config.yaml
n_layer: 13
d_model: 96
n_head: 3
n_kv_head: 3
head_dim: 32
d_mlp: 256
vocab_size: 4096
activation: "swiglu"
norm: "layernorm"
norm_place: "pre"
norm_eps: 1e-05
positions: "rope"
rope_base: 10000.0
rope_fraction: 1.0
qk_norm: false
attn_scale: 0.177
bias: "none"
tie_embeddings: false
parallel_block: false
init: "orth"
init_std_qkv: 0.0654
init_std_o: 0.0128
init_std_up: 0.0654
init_std_down: 0.00785
optimizer: "soap_variant"
lr: 0.00756
lr_mult_o: 1.18
beta1: 0.95
beta2: 0.99
lr_head: 0.00823
grad_clip: 1.0
warmup_steps: 200
schedule: "wsd"
decay_fraction: 0.773
decay_shape: "linear"
final_lr_fraction: 0.0
batch_tokens: 32768
seq_len: 1024
doc_mask: true
train_tokens: 143100000
steps: 4368
dataset: "wikipedia_en"
Each number is 500 + 25 x the weight over its row's rms, rounded and kept within 0 to 999. Layers, rows and columns count from 0. Numbers have three digits each. The size before them is the row's rms in percent of the matrix's.

# layer 8 MLP up, 256x96, rms 0.285, rows 108-156, columns 0-95
087:524467490517511561464505499488485478543494546536496481461509502500458514528512514520491506532493488513554482480504514493444479498507548488526537499501439531495454487520460511509518507509548558474477489544500518491502494468501517461513522503483483543525499477514501505512503490488476511494
108:469527502514544521520519491500514550531548470476557492532529504492512501505508498543527520492533520500483530533493519510501514510483478492516486472516553497520493542516488517490554567516514509506539494521469533515516482558531489518494514517532535531516477485498507518502500532487524541503
094:508518509512470523536481503462532462474464537507478506497494540473520475538482509530482534478495491496507534478505537509504463522485483503508500511524480518536546508480483564547519485524513470480487498497507534524501484519511528431506488529493535520521507513470479526498547480551494516468
103:529488521462540519471512492531535497506546541536531542503469500579503511497505524494534528522504516537513497528488522521476553524498489512500484525518539491530518506515493495466545491504492517537506482461498480511503481501484492520543521513493453498483486463517488477537541495521497540516
098:508473500481522528524550456497474523514525555468488492469466469502466542532502501542517476500478513495531476503525514524486481478520490487508512535475472507484521538493525515501526451475491511527511503548477553463516457476472500473496515487536511490508468544505477526511533487494511541497
097:477515483523466520562510524468473550506466520495538505516557477502514532520551509508509468508503472510524542479503511522502502530501523505518538500489494519515551496526535506508499502512504488515514532496517550504539509513495473470487536503505476472547535502562515465510498502550502522510
094:456505522506481461483492486478510463478510487481498503484495523523464509513514491473503473457526522529527493460508480466501489491505519460527481492501486474460485536444475529455465484546514519476495518504469507499535480519478477479541526487517474545481515544475446498496460466523509507531
094:498491486499484526513471503478502497504434480502469512452526489504499445471518507493490480470544503508501503478516454504459469525548499487478457497509484475488509507509472482433494542503462494472536506511522549467474480469509471523558500486494516478499460486498510482471499514471497506468
102:501544542474528491486484486481516506516470522533494509501511472538507476480525528499499492483500521467503486496543546530525498517536500501525520536513538463531483512515517469515522489489491529474499536459495475519503510427565472498508460491467510498519473525525476507537487444510487473494
099:446481480497516474537438546468487482546497518502421491500491510497509491467480502549510440495482484497525514490488505485505480532474506486481508516494509484520488528511514501498489503482533506474525483487488455506501522474545491495499467489483489469455495554489448476466486464509511486502
096:485498515488512459524511461463478502469483526435508474497520496480506537481479470513507513472522515461514532489526483495468524511481520526514487540509495494510538518551538459491494540445509500490511463487503506495485466506499502522518548480487488533523505501460474515508500478439539545509
102:513468441476526500523501446485511502498557456487475482538489487520446519493470482490485503477497524492481517473524469542540502484534542524527506468466515512503533489475479485498521507503463456538458497466520491494507458496457463497494531492480513495471512486462494510496480530491500505484
105:510505497532513518511483512467487519504484485514526474526534494492555504514530463508554487517504532513518493446473529503530462519503482595524502516504527450500494516508504529537480505533481516503533493469496523448470508514506520529532528481491480477517498485512490469504477461483521532498
110:505486504483481451514478500500513456515472501464478466492460474479465452564529508507477501504467444458521477499544485508530509511466494482488482450497530497454489509520526517520529487473520544526457498476499510468529491499543484452514504460476526477475506486498496513500502504504495506501
099:457484475477516521476496527526508544518495508499479479521506486463528502495495452539465503546449459489481504478506464496496516504470539507483522483520505485493460538489487539473497524477507502500497535522464561529479492522538535478499473516542502487523525493521524472482465515451470496515
097:487504479507493531511474538503544510463493523468508527483512497486505493493537506513494517562497453513498448528472478526508552468534460503475525442481520521487512538557495478460480511485466528517496509517542473519459506499502514495493499461488500550515486495518496530500534511497497522474
103:484498517498467526497495520488547491465512500518520491465488486498499500490500538512477478519496500486480448490491495426546561506467484440507527473509476505519473511491502443449491536534506498522510478505509488540516507473531542506518465505558513541479500501497508503484501519496485472519
098:527443472496531534449496449505512470505534448532463527496505482532544471452521542529493516469508486476502494495531523509519506538536499481502501510531536517481480530478517495514514503501506527486487479441479489523494501475519495530503485518471461477467519489467504498535462479514504510505
100:493544475494518512537521506476477489536470454541521467528543544476470542457515518495517494463515504507489490534473495504538457508473455546517514479482521518505491468494500521518491508524517484486509525558491487464503468526527535494471521506462517484481506528472514492488488518510534494538
108:555490489492499519505503483476510494485482524507476504514500475520454499504524472514563471490505507517461537522479528531538514508555552484501516504471540480559538540505452537507488491516451512546486493465507519501502480488483500504518536497456510500515486484515526528505464483484485480518
099:510522444530498456469497545545519446507472537500504470464513523474511514484495500512453512456457467498527487504529517495483516470483538485503519503465537491468481464477527511485514513507506463496481527470506472464478497499498493474482541510441488478509521511512508520514481451488498482520
097:492496474451486471471509498481521511513482479509470494490539521512545485523483500502494473509509516486519535509483452517511524536507469497485523510520496480448520494471465461471485512469534482471493514531466555530549502551538486498512464498478557542505524517529480464523515484502479491504
102:490467499440473488483534526525491530505494522500463489465507480476496502470448469452535494471510503511489533491454508460504484479499517501482430509500505467460453469478476481520502493481512524509499502542511505526521492509482470509509511498516523499472464428486506497473517497468541499511
095:478466513511506535475526500538502479517513530458530525525486524487496531529470495552524455517508501562497490463489525541477455478468499504479512500474506460472488501545539514505497500533481484517518540530498532526523528507522475507506476466456492535553508498527487492509481485472506493509
095:494530471460477479538487535520487496532534511513499551514535496532555501533477462488483522513469517524468515483526532502492534482502483506551497489474488480494493486493471503495464488486547536488507479479514498495483498451487477516500507465548496523490490448508525490421526497503487498482
107:488467502500478479493516489524475517485483471485499486481512487474469489532482530531450478474547538465486525559537534479478514550462529455500517521556535545512494482497484480526506517527485510507493501485475516545463534531500457525504511485498524486519483506473493533498522527497482513478
089:530519531471491498429533515483529502524474516515472525522521449485509448472529492518519521513486489521462489508515527516496503481487479521478519508534491469548448478472480511462458470525476513478546508512482538511516495488499549484505484509475482493504506501485546471504505517486550490474
099:537469442506456472525509477484479513495483454530472525522520550512494493461506495493519518505508520542530505512478534486527529516503462437536478501420500499528483482526529508478485502499482482520476485472519481518499462500483477507508470477534518460499528507536488508514502506509524516487
102:511542505513472520505515483528529494488498517493532512535502474538495505459483458500513480493531493464477497511461591491496508493486519497485532468518559510543505482474477505497485480457481532501502495443509535488522520473521492523491495508482516475523485459463462530509499504469531495535
099:557463501529512487497475459481495466488446478534496478496496485478509490552504550472477497477520470519485486473476509518516488499460445459507489495424471485522505494498505507494527504496510496515532471518510464482470483541500488509525462529503484484483482499486442513497478533514526505473
094:489510485535528455470500488500513517540495500460522506506502471498526479460487496498494487497472557512494503493513511496514507499486516483493490539515513493519439502542526491474510509494482547487539543524529480539500495507475495527476548457496493517521478465460522505526549495471561475450
103:525455512494479450487503523516490519506514530504528495482499513439485500535501494525509500493458503471495489528507532510531485500504570492530550510528525513536487460495466537494525464462533527463459484486514455493522519515500504507512514507479501521486506503462538491487521473507513508565
105:477491497475495512462546477510458491488504496505494484507477528499470448486524509472473516494487483506495505525512462469485489510477477521448515488493487503481469466482441551526498475504508488510462511451465512469486545483522489515500500496477539501452497529467481475519509464457526441488
098:469530473447540522495519537540521477478519512483491445474513518500488490511476532488544521534453481516515536508459517513499506506485480514533504521514447559452471524489470521498497509491539470502508525491521503504468501543513486479492475523519508484521497471460495500497548473524481503515
103:480494506515502512560540486530526483507468536522502541481482462510493509490497499490522469522547525500545539522495501500546521462492460548538502499472526500523511533507500539481489477500460489499464485483533522517551538508519474501527494485542478491550512483488525480490504498512489546519
094:511502547443510467515500529489541490505552549469514464490515479506476519479504514513473482485503542493503491490502470473451492515533520477465490543488525525496462504513494452490508493561485448469506508538478493518489479547521542518489528477479521527533495509515505489486524507472500482490
096:490494484464477489474482461475557486510518476477447509499526491468492514513522488490509519477508487503506519495476475463474481451513501530522476451480494546505506479520488488454525479482563475522474463482544521511501508509503471533495482478471461501518463493498560480517452483496496494483
116:471505482510478512468480490476488474502501510507506457451454464488446551537475489501493482482492516511454524503462534491487468482503470473488473504501506515455525469482546516479498532522501472516490485500438478504472479447465502460520476485507512484501509506524531513489511510448501481468
097:506483481511459533513526492510520509523545502514523483490504498501583524521488485504497477499466497488517526508496493432505509522493498465495514520482479448481499466555496447503483538532476516453516492489530535503505453515489509519479485486504499564528523502507548522484511515498490493468
111:495500460498488498497510474477485428449499487524474474520485504491448481503498505534496489520516517476480531499471527487491496449513447473483506548496503501525488507521465520493523503510516499475515496522519515477483512542509503487538438477466497472490424475492511496491516522505532447494
115:479472491506497508436495500530524526513452549551482467526514485511468555503493484479511512496506531499444514482518530501536514464542512538476496545533466496507507531487514469477481505510527511521518531480485481498478524517509483545486502547523537487485491443513494509497495510494508476522
101:503500491509474524512489513504484508545493534490503492495451490512513478469459514457502506512470469548528489487489487487521510459495503504498524531562459482533501486506505459451492526497539475535490475500524503470465504526492456515510451420491506492475522517469470481511537504517515503515
118:513516507494489495500449534474486520473522514486558506520487511539475534542500491496493552481499498512485502507545460468457485502506527514483482498539514491523494483500518503512481509511502531484495496510513520462476519484480550520550470517427507496515569503510515535502469552490510520501
097:476470495515489521518469520475457489454520540502525446489466501485513515505509499481508489491524542505482530536493479507466489494475508506557451517503472517507545491528510474475517472476487520529490487481464480499548433526530518504490541521524536513493490498460509485493447497486495526498
100:504465516523468477480496472526497514493487446520529480457450523492475520502490524459506499484515453509478475498523488519529461475519501533532540518492499460536463496521494523501541478474498457529540520527501495485517495475474497485477521511467536490480496507523496531514480497492463499426
090:482541477503499433461478466518467507483487527476513486502524505464497511522538453525506498497504492504471516471464485483454527522503469512506501517475527471506474449472486498499502477498458430514486514522469516532485497488513487478449532489536471501465462500504528470472480508506518528493
098:484499512502502511480462488557499477477499501524446490505527536514494481489513540491532451524529477536511465484502501541548497541509501562525493495528523482487507470514464476483505506482528480494529509503493496510507540484511464484516536538507459466516489480512514543456524489478515461465
106:487471557483547489501491448507517510489491513501523500497537497478503489487543480499455511534465495525495464531457477540519515454497507503522471490471499498512474496530462489535461469478508531439548513534498494535501501515482507480490518503478505474518483531510452509509445480505523511491
101:533491511489495528518496539494477514453491529500493494510450558521486507493521505487477527497517490520491481536480501526534521447507544507522486512501536518484492474481473503465516472442498490505496477501522542475502523458492475502535448483519522526506537527519529488510509528469486501428
# layer 8 MLP down (transposed), 256x96, rms 0.272, rows 108-155, columns 0-95
096:492507510503489478495483488512489557438480517514529543533511487521536500511479478509536510454461546509491500505502478488523448507518511472487509480513522488524480497522571505519508438538546507505495504474531505501486487505483491548544520495525488488496507485542496544515525469513524478507
095:508484536484493477464501550491506480497493529527531486487457511537515492510494518478464533502523536496496488505482504491500523483473519520485520529462480479471483492481504508506445474490512501548485506485607513490466469453484495513521471507511493499485549498497461453481501496491491520466
095:513498488478495521509506513515493489488497506503541479534499544515493509503487500513451478526471508455499497531496459517485496517488432528483506496541557494475525514519502487442493504523497487550542481472467483501462457518511515478457500487521461474548455514507514483473536481489476471499
103:463538472486494518497472477483511489550498523498524487517495455526546498512500565535478502486502491475511508466518509530510480493513464529471576535465497503542530524506489518519473498468517481500496482515474495533476522510522527535485509537503480513498510539520523526511476491515461547469
097:444448479552499450469516505501494487516532462469530491511510538506546490499518463497483487531554541495499516516493482517510477519503473448500488476516518482475442489461496486543488504481464507532506463484518488531516475514529491466496489523506496542512519494503478535506502485480484519525
097:562487506491532489514536507515496518514529513515507497543485534495475484536468567524497486454514484498523524488544481503539493499491457506506477526527536485523474489518545474516537531499517511493508444461470473502442465488515506502512503504521518498515484514510493530466514516462464477514
092:549498545516493463484468520511470504514532465489507515511446483503457491506513527519494476447478476495467487479498486450534545518518508507471488468544452531489501523504557497531522528491498487506504520527517496500484521470513486495485470467477475475506533505512476523513546540503520518473
089:506488493494523497447491464467508554504494507512544468514533524487522501494519521479486495514510511460524492479473467531493449476468484473479499485511487500482555501477523505488498520520500554542534497498486540534539511497482483524488511480484519481510440514520477518450546504483512550488
100:516485488504557484499529507485492512492504504524512508508489513452498503491553523520494496478516470488492497490519509488481482508522510476531530474556552492462458486502528447496491531486441459478525526482534489439522479568507487502531485465545502476489480498489468493501484519504516521499
101:496511486509484494514483496476528492499484464525482491459558521528473487505462487497491478481491470521528492539532486486520460492492473519522527522509515484515542492534422482523500473516499515488480467496535510564525473483517540517513531533454519496473467535514491518457498499490462490518
103:540490509519464525457504536493412505488496450484503519517521503487490520499525502492500465486516515489491528475481463541510481500516458484579494491492502481524494463500472508516545509485483493444503513500493514486499503525508542480511461478506498505494489446523534498480500458480483530515
105:516459500476532495437488528482488521502485471507479520456525541523522526491525492493515480514518487492493554500519478521538561508460490515475510531550468484448500469523496486513528495533533510482495484490523533520480513489508476486556480529526497457478487508518478508475526479482485517477
106:490505516442483517512481503521496504494506526509529523452457462515508501458487544468473523482506508439520480500462516480525510484524506492473508526486503494496528538517561474496474462476474505512488486490533539482511474487529490569512523519522508495534509522540484501504513525557486505492
105:508502476586500511451516503529472525470488505511519503514463463507490493542478521485494481487494484474530454513471477497521518513463545504475492509495485505446508529502537540517474531488554534497470520480526472522512487511506485541506483482498525525504495531512531538537527528501506498479
102:496482511487508455528508508489463503502522472499473495500497490498523492540500531456509548521491526523507497509483465542513516520468468551492484510535522459499489500539529492505449487520514550494512569519475487505509479508492492512511524513524498455535446500496474448505493477560486487495
094:497527491464472497422491483510483522455451477517531491500480537505464497505496532479469503474483527483475503489502519484456500473507456494457490477505523500511512456478475495517501508496443489532527505500504518506484468547512469438491497456500489525451490466522488509506495487522493524529
100:553473487493503488513531470502521470483467502524520470512482498494482510504506519523521458510549506497520525516479497529472494490494491507500479515562501522546496490479503529502471476493546542519521515483515447573492479504535481449501483487460523501511451502458484483535510497507506476462
095:488533550478483483520475466476512475457507506468485516500529503470511523522476509496491477489474504557502538518481478526488491504520475508456480482433506465500484513522468480467510559458488521519433528503545499468504487458521476515488541505522500487529480497476478508493499504520486511486
104:504528450469488473515495486478489509532491504540548495503496519486541429489510550465473508464532508494540522524458499530488496508529545499479465551528471462513462492541481503507483511518490507490499479507509517484523498526487500502511503475494479469509512508528474536509470535514472446494
105:505513484479533531514493502468488470504479483463479518559542467506499524486479513506493499464490556493526516478460538494518487473506512511512509499501477544525523474530506498479529544484464518522494510457518508448499498538484516473506467516554491443487526472480519477460467522503490507523
098:473495491505493468478470510540489493561477485511491514481479510481560514488491525548490484475470522520529527494489515529471498474549514502501495519496490486497492539504513548480533511513454521461493501496479497517530506473498520512512478487500542474527510537448576516510546473510525526493
103:472492534497515534519498524494465465522517510529505507517469467495555486475509501466566535525483489470504510529479485468490498495519519468507478494487500505551490515502531549549466527467489507523562500522489491482446539479537510492485472467503488481526516507472517524473499515472519488503
105:501444476496498505546498523550494486520527520471497496508515521516511484475551473492443459504500505508500492484517505502524481531500494495525511511504476475452477463522483499532493518548514501527509468516479506465511497484490564489539482543532508492550523491490510502513504478519504539428
090:463533485490500541458496520511484535479518508461512499524519463490496502486506469474501473561495524516510475506522476456504536546484513516549478481531500489501508483456499475535507537481468516527499524476549507530475475548538492526517493517532514478513517450516493471469494518518500463499
094:523483477520530532468547505463497516488460492481506478469498517484497485486533533477495495499580477468473486534499480480463504478470525513474519474525530464547505472501489519482520525461475516503522524512456502494524500510506518477500495526522469514464452526472480495541524493499515454478
108:497508534498498489443481528491556508491509507485512529509537521505513524488485532499504438493495504476509518471500508502502504509540451466440466479499519478481474487528513443522507486479492519479516449468543498515470493508484509489565542496547485522517515488509473490490495498527472466487
092:457481496515527536498436484523462476476499532488530493531483486516487534518532527511501473459520507478522508499528481489505535510507496467419500449504471485468463528476493541524500483497486512525523510506501501454538480514540497498464455475487501504532470485509482517505471503520482492478
100:495509541538474506522440563491498496526496504510505488516503466506509541521523498520469480506515503493471493486544492487486462484508480492495493532504485507545499509500527501471542518475523544500522478533447514483494484503496462480508526497514531499471480519452557438482505536507466530522
102:550498469477517479461521476535555507516531496504463521501485524542458495514472527477510504508463490480494510529479499460514537503517476469521486479514515528523506507510534527483516470488478522501463515503442505502465498469528518480534536465507512529547507535475539529540490462502500502503
090:506484491475485479583521512503516512480504486493486518543492525529488534489529489518464487480535510475469501534512524556527450489516477485467500495547514532545461534510504499487532478530504558516496502528501505508458506496532516458467481496499484505508506494485555511485506500515459478497
099:462495517469502518545507497533460505473506505484513540461501500496536499523458488486540491502496518464533500483466555502510476562530491487495489508509489484493445548500491498563516520512483496502493541492476511474493525515535481539492496470487535506522537476515494488471469481545492463482
096:520506483474545532509479503531477488460498467496468510452486509505531538489496507493513496532492449556506521493524486478519520472493467500453500480496483487524495468510446454466498444533495476525517541496489513462480521477454520510538518505505529514497489483495452485497520508461526518490
096:477482496482531476480523550535502452558531511472469492526494504482523504492528528523488509561486460531501526495504485473496458497462492476512502523496475544530504526460471476478505471510494488512469494477494517507484473503478502498464514500528443539495453484480507471547499467515480503486
106:485469469515489495526471548458465513519500484543534459488484506465490477472498469499512502473520464493510503493536517483470513497505504501498534524530519505527473490477496489511550541479475485488439470521482506481512530497538473515488526507516494503490485528484561499498474460495543485568
103:495522512532505550466468489510466528469513474498549504570533467518503509523514500498515477509527530491482502522477485526463501491480509493502489479489526474548472494489460534525547536520510503519502510528436512497531489487529497499511507490500489533493460522454491460500545502531487533496
097:502476478485477483475516489508507475522500543475478469493462501518497463494506509478531493504507506490513480478496524495464553461442488502543536565539480529495503498503509473507455524539523504514523529479546509512509484500481519506451523469460503511490510495502500476465493463498501541563
093:513483481512522504470496494506505509494523530463492478487533502482483470517519472510516481476493505510526527494489525503530470494521496491471478538522515549481474504468498483465548551477504521519509517475429460524536494475514507507560515447499479548497537517527470523493503495504476482441
099:522473524513521471484513492487490506495474507507528496540478521528512525533515440517486502481563484513438538504499481501481455503506473502519527476496501502452492441512564509529467508532485472478488536488469530484475528531535490491492509491551516514487498511533494521482477506486487494533
097:511472496489561534511482453498448508494508503561508470498520515494486489461483536503454503563521476482506495526489521480523489510526466506512498508491475499512504543491486513533479547495526535468486482504525525516553491525508511483474497522533448512474464478478484483478466526529494499483
107:489513492478510470467535494487462515530460490553473475490480510510529503480526514507460499482504512445500517533524500473530510477509492524532532478502529499512483483509481509491429489481533495441473474476521528513520491469475495468515445511498470509506564544506505531496524499487509518483
100:469491502487494486523490517491479478488503516450472531478517512520504478512543521485502457563552497524511499503503520510542518511452490503482573484512486499496454521491527515506493517451508473498458497514493589521487502493501472489527483499490481516479521519499535506491453474490486474497
101:500530500487483466522495458528519511484530503488482510527517540473524492520479491488490487533524477532495452484481511462521500512502493487491489517484511555528496492471523481516492503517478511485473514490521522411473529495505506533528537439484573513516531525505495500522480516479507553499
109:485494514457516487479485474502477499500484476498491472473524515505505516427549511463499522525483509541485482487498500530476469524485486498487482503500499517539533500507500499457528523504491518465522448539514495481495488512484552516533514549542483495491506492501481517440515471503569511453
100:500497489521465477544457478491543509464507523476560492504489486468500480499525485497486521457460532537460498498496522501519519520464516496476521486460493458473501486502496492500493562479483544499488472470528478471521495496534522517506497464493535478472544504499482540482491486497567489495
101:483479531477509490561529505544534504500510492431538522515491503498561496515511516514462492515494529515502455477548517498502495532540499487545527524498518523493491533513517547503490490487504522500516489506452483495499538502519475463517469499458519502446508472520521485464493474538501498498
098:518472485514536538534516471518563468510522484518478501485442476507501479460499509492508501519486528492479484500505510514465463469497548461488522506523495538472466494467497486534435524495528520512497496495499517423523515493482508454503473516517501509543463517492480519503512517501482478477
099:483476503556490487508439482492499512507517480523504489459496516493485499494518476507470539539528487483498493479485542513519523527527512543522499502528498491487472500516559473445439469510521511530521535489549554488524476509509486477492514500523457488499493521498520490509496488491451481452
102:504512519477525462429453479484514491517515538442523486540521513464505491442502518492485475491451478485517507498534514495465485479483479523542476527496456548506486479513492544537499493521513530458503515554502490515480492474513497523492512491533476506527497536498488514512522479501481515501
# layer 8 MLP gate, 256x96, rms 0.276, rows 109-156, columns 0-95
100:497479467503427456490494534473500468490489559491475454518466496476526516503532499519519470502474468484458535491496479465513453480509511493473501504496508494504460501518472496457485517492451515459484490502500463490465534527464485505483458480515511483488473489531507501495511514470483451513
091:506553486546487512485537491527530498536498507458534503492505465484527534496499516470467501555522477448496467517542496512503480524502499509498514517501545497479469484471498495492494493550490505491507519478538493442464508569515494537504533534552472513492520505509487513517463482500492509498
105:507521502485458517486481480504530539525441526517476491497455464484519542508474473479509464503502511505521474501504544492486490509498533490495470524471474511497512472439524493470440533495538484509499554521538460515462503507491515479499489515518472546508509534544483536490497478498508501523
090:520474509464489508482481483488520513457485528480520542469510524483557503504489500511498535521529460469509461483477485517516448504536479509544488505513474547490463501481534521485533526505521483515504473480506471469558505494476477516496512481549504483495494500485502515484539535485430531500
096:514497474479530520507502467499499520481502507524514498495497522518458499512428467528483478561510472474529504504522507493509479445516468468431552517488499479515479513482568507479530478463508504512495485496493505487492482476487471487505497501479502499470461454514477539497476505484518454477
100:504520494497478482485517481518492444502495514472530493462497518474500537475512521492474504498526490504543516506454529512488445498497489532534496505435490522507476514453480454516462536480510514461494507496473501526546431512479454491497492546488496528490498502503493497443524499503497513530
101:517533503498513511479504510505504472502469538485511527487510466536476484571500541531543508508495480490515493519492478525543483494482519460495500534509563472529457497496521481493559503506500501478489527554537500474493520513539507523544496487499505481541527533538528482508465517505471523506
106:540487502465483516491475498484521522516485487542516492511475499530490438495490526505470522442549467457486455507488483518523510525488465509557553478494468509518500520522521521490491504529511531525507470518509450510498537533494523488491499501453512507516519495497465515513508446490466518477
100:511490469481521508532493495504486509508484535535520490485490467499527467492494511466513512519485523480487499442468485455507468500550522491467497497520438532507519507493581537497529478489501453499511510472511497474507507490507444470466439500500490483474479511474497501466487511481503515547
095:460503524489534489502515483496473478511478523464521514459518442513529496486491498513523459494530483512517463545475494465490468538491523536524493444502510489494475552494473524487455485469554518515528470493496521452467486464531485528501514465463475499503501533507476503502517477483492504489
107:506478529481483448472489515517511465507499513506503529529449475478492485468524508506497526506477498522497465478443570471496473514531526495505495527537462447524508513484539520461534523492566521500516499523494536531541510483491476485520487482518516502518523520497516486495504480544525486488
102:487450494454493483450482469508514490481488491503495464444522469525495450501492485503497505463468530512461510451531500482469479486510510459520478517475489473533478465480514473465487520461482445523478501483506526501468528492505490526482506533490474477452485484495549492501492499459484494502
108:525499562474485487507540489474505517532503493526541532522550475512486525477526499507526498498541529517502529512493493492453468504515463533559532498507507505526516504499487503519482493520520524502514447500486553542506532525483513499559498525535515500492521492507524476476545540488536506516
103:494486464482477500523496471481501486498480488521517502524514519536528455499533547461579485514510525485478516508507505504516525548528534506521490483517472478516482498538525458487471555479497499492517505477524496558521482484487471507495506519468490528493466523539492458458475503456514477501
099:456507457497512488556501497494510512525510500528479457493527496480524503466464470528515453442475526456505493458568492482486488515465479488476519485465516493471466476516497490513476508518498483463498549566515490508523464501448496498493494502474494528478514508466501517496502498490484504485
107:448495456522523526487487468526538534510492491462505473525502502466495470549504491473498506490540534449497516505485509510531494511493461499498529488485513494496542537479528486485460535523519549496473490512539469547507481499480498523508493524522476517511520526454454509505481486484502486439
108:486491514506472552500520495500505500516525478493510510522524540523532510489498509475482480482511498514546530502528505489496536532530533477507510549532484501518502510496479458476519524462524486512481529457504528511538468519523458547529513502457469527472500502467445519445530491537517464518
093:484513505477486525466499471495524481534512491487504515489458501523489463514508488486482484490517483486569457469461497520471470473509524510500515488495494477534503505508492479429495532481484494502533489519482495443554448554533498504469482505509505562492482475526489538466493499502522490501
109:542510528456521459469484496518459520517515512542500506520467485536535480491464527521538500469497555512509480505479490502454511506449478532528551535515520493512570515523540515511514493520495495496517485461512475492518499487482531533495484517496544490513522511503512516482504524452504527494
107:552521492466462499515532486511496492502492493491500527522479465480512491515500522494513507542458467529540549515505514484487488483481457555476544519487499527491530471465505488506516514495572484505497489499516510525504542500534467466494508488508485459515533504505505487529514546558460519484
094:493482487500549525522518472487501482515565500496540500555485455505509521436553463529518524534477503502515530496487507494505481481490481520488509517501509507564484498471509541527520503497512514475539472516480507477479487497563491512529503498561477520492509476522498499495516506505536513533
100:483483527463480458499459493491468532492490495498521489490466500505565505518487490449550463457457485481475509512470484468447497513504474532500519485494488487527516473502519504494520471502501476548545512530469530485482539503518439494486512491503496491481479485486478477466539527479498526480
089:547489497494526444535482525520430510501522513536472498474467485539511511502499503524513523512488456479485455462473508513481500501508475489525537491505542518510524500495499497509498493557537502470455546520473520530488486477492494497519519457465495480563497481526510515519530515517496506477
097:505496485476449484519484516462538501484516491532437542485496478510486504488486546468547486496488498550485523505477516511523490503536487482489495500505547492510466515485490484481493429505499499490531462497487490494531436485464523525567534514512497516476479509490487506478472493524512529482
100:494511516456487482523466454513504514502499533534560499449472487499503502497509444499528495504545513478510554501471513528537539514505481507552486495533480478473485508481446487486516535508481467510525476488488524441496490495555505511519486495506473485513492486494489472477465499503530469485
088:522472455514508521482482485483520481470485517470490512562501474469541553503538506519503460490494464476499463499491471528532506486519514537493525466497510486470449513505518524488453515462505530541513485475501482483498488503538526482493525531509472494524471507505500532442486488531503470459
097:503501493510497486543479472534478476497538541535446514488493511485484476506507497495508498484506521495556546514573465473525538491500512458478478482492474475491547514515505499484476523508524506489532451502512499524484497520528487473492513532525479539462471510527461535478495482500483449509
098:516517548483479491494458515532515487474504537510503549497457500505473495498514483519499485513529522470545531482496494488476503503526492462513524468458553468480549513519463515471505521506484487502529477471499474487497489512502514490506552440479497465467464482479515533530505525500444468500
100:515483489495478534460503531534470476509562539521508502475505509522500477479562456517512500497529495551485505510530499523513508502498462499495502549486529474511526486488477486514460488537492490469514518468504490550527480492469490480511526533505490461456530498521452525467539501495537496489
100:476475540519479474472487453486504532544481493485507509473538484507517464473491494515493492516538490499493464496493494499481533482483504474499496473506526476460489499515526469465549479553521517478504512514463520502519487483433459496536516501509460453470452528513522510542501511482517514541
102:470517501486549494523549469500501510499505511524509494493503504491550465537526443519489531538512493497497506513496521503555518488522499506497531493539505512476513506538447488457505491502486513517524493491532510502505508497482505539518510494473469487434549499489517520456532438471462514536
099:441460503511491478478469462492532564516552481504472499512473521453503510487529506499480501517476514562504513476529515500491506486513468497497497525464487490449478492504472543490488450506505517472515501498524472505485497525478486478462489475470477486481519525521486532453525459529471506503
099:516513472472493528534421499508481496509502512514481502481507514491512537525521500481514522505514464460546499476482532514450476487519479513472518522497471484507452512502533511472544508505525503511484559480554517499512448503479508479497485519533516462513482523483516514493541493552496478464
099:493506498552501524491501485518483477514507537511496509494494537526485511504475514481531523523529576499504475518515513464456489483510492491481504500490535493510490504515524527441509493522529448524482514534454534522504570504483456477508500542513463506518505505513449451490473502491503470505
090:502512471487476535477502488543477504488505498527468488495513482505498463546502457493462502534517504523505543476489482481493473493468504481469525472496493559458520477522495481474474475475546505473488481516510461508472462507489479471469511474485465477454491495548515530496521504451461465470
097:475501473496436542489517505484501515466503523474502525466467511526508479506508518490520473493480534497481500447495510477439498477539454482513534511486521526494516535478513461498510508513503461540481504469471518517505542520532466509499491494487495464504517548520539522471521467463460529507
117:516536519478496514478512495537484492531513508512467518484534519477490492492504601499481550537473499525540501514519483500507509462507500501512484528480479489517493504548464498539494478487513565482500497553548471527495529527561501506497510515497512475504482491481522492524537516499502499517
095:518492487516527527502491509516479495474556470497480460463500497520493491456488506526471490489466497505480456492512506471481505459489523514492497551478516507434475489459517494493519499552504505494507550515466513482501490519520506520475509476508490515511491501481512509448563565476443511497
101:553501501498506564509497502490482472495495523503511499500484517523524506493504485512494522535507503496510526558526510502555520490533496506517501554514519479486497471508527547514527534489495497522523513530502556466544515518565478481466469478493487512518514477548479544482476497476549505486
112:494500509546482498485468501556522503535477528529522485480551524465512499521514509485508475498520481516497538504555494468556509528468499500491515504493518520513523508498500495502479451449499510523531542496489564489498551491540483527464509525541492507485524513488517513486491464518463534486
108:478508512485451472490527491483518517483490552521492515483514499541565469517488542512486506506515462509481519483458519482459511530488508561512539523530538483553522518504489518488544462515518472487563505488504541491508498529501528548501497499504507492471530505470506521490486505507517516518
107:461493548464545504462513459493514554498554481492498522488533479452532505482503506519489504528495548500533457509495485491512504476433458528490551482498527489508506466488518525490482512492526507472491509482461493476502496486531499477495488493476496522503523487530519458466524495520491542525
086:516511518467530453516515510508550521531480510502472475479534496516492476489453522530513481470485507487489508484509551528529478494524563513502536480521483452497494516513513543507500506527556520507471496523494505519544489498502532528504482520479527492564533522508496528483513509534549488474
107:462527529469527477500490524475497488470496526491483487477477457507489489503487511464524481507533488541513539480483492453487482479480501498497496526515474491548549488522497502507548515535473528497468466564520510522523476531499464540465496472505518460535478516499528482529523535502523463522
092:502541508449476493424465487513445503435510501497524484479515526526496522537501509535509504495483480479510533467459478490517503510501512496493504483494507516505495542534492503465534496497445520508497505477471484544508473557521472512522525471484502513461495481501550494483485502496539520509
100:503495481498506489450471524571476558499521504518475496446478526475532510521496454504479494493530463539507474490514512484517485474550515534474481531506501475474491540530501478516518526519508497526503496472539488502525505476497513520475531498460469512519536458526521490515497462506467467508
105:490494473515476493478478484497501516497475480500482516464460480582524502558516532496527489502507497527516505479490527454488537504504507530515500493521497496486507486531538554436487510471478460527469492482467504456486506509484460471532500511487499548477529513481514483486533516515530465493
092:505493506476534488491482495453478462519476501547459508513481511514464499467509494492512493498448508505499519536460490528465474519540482466479471529489471503525513472494478541539497569534495521498519503515483492509559515486507483524527537489508491478546502527508518475494480461489506502557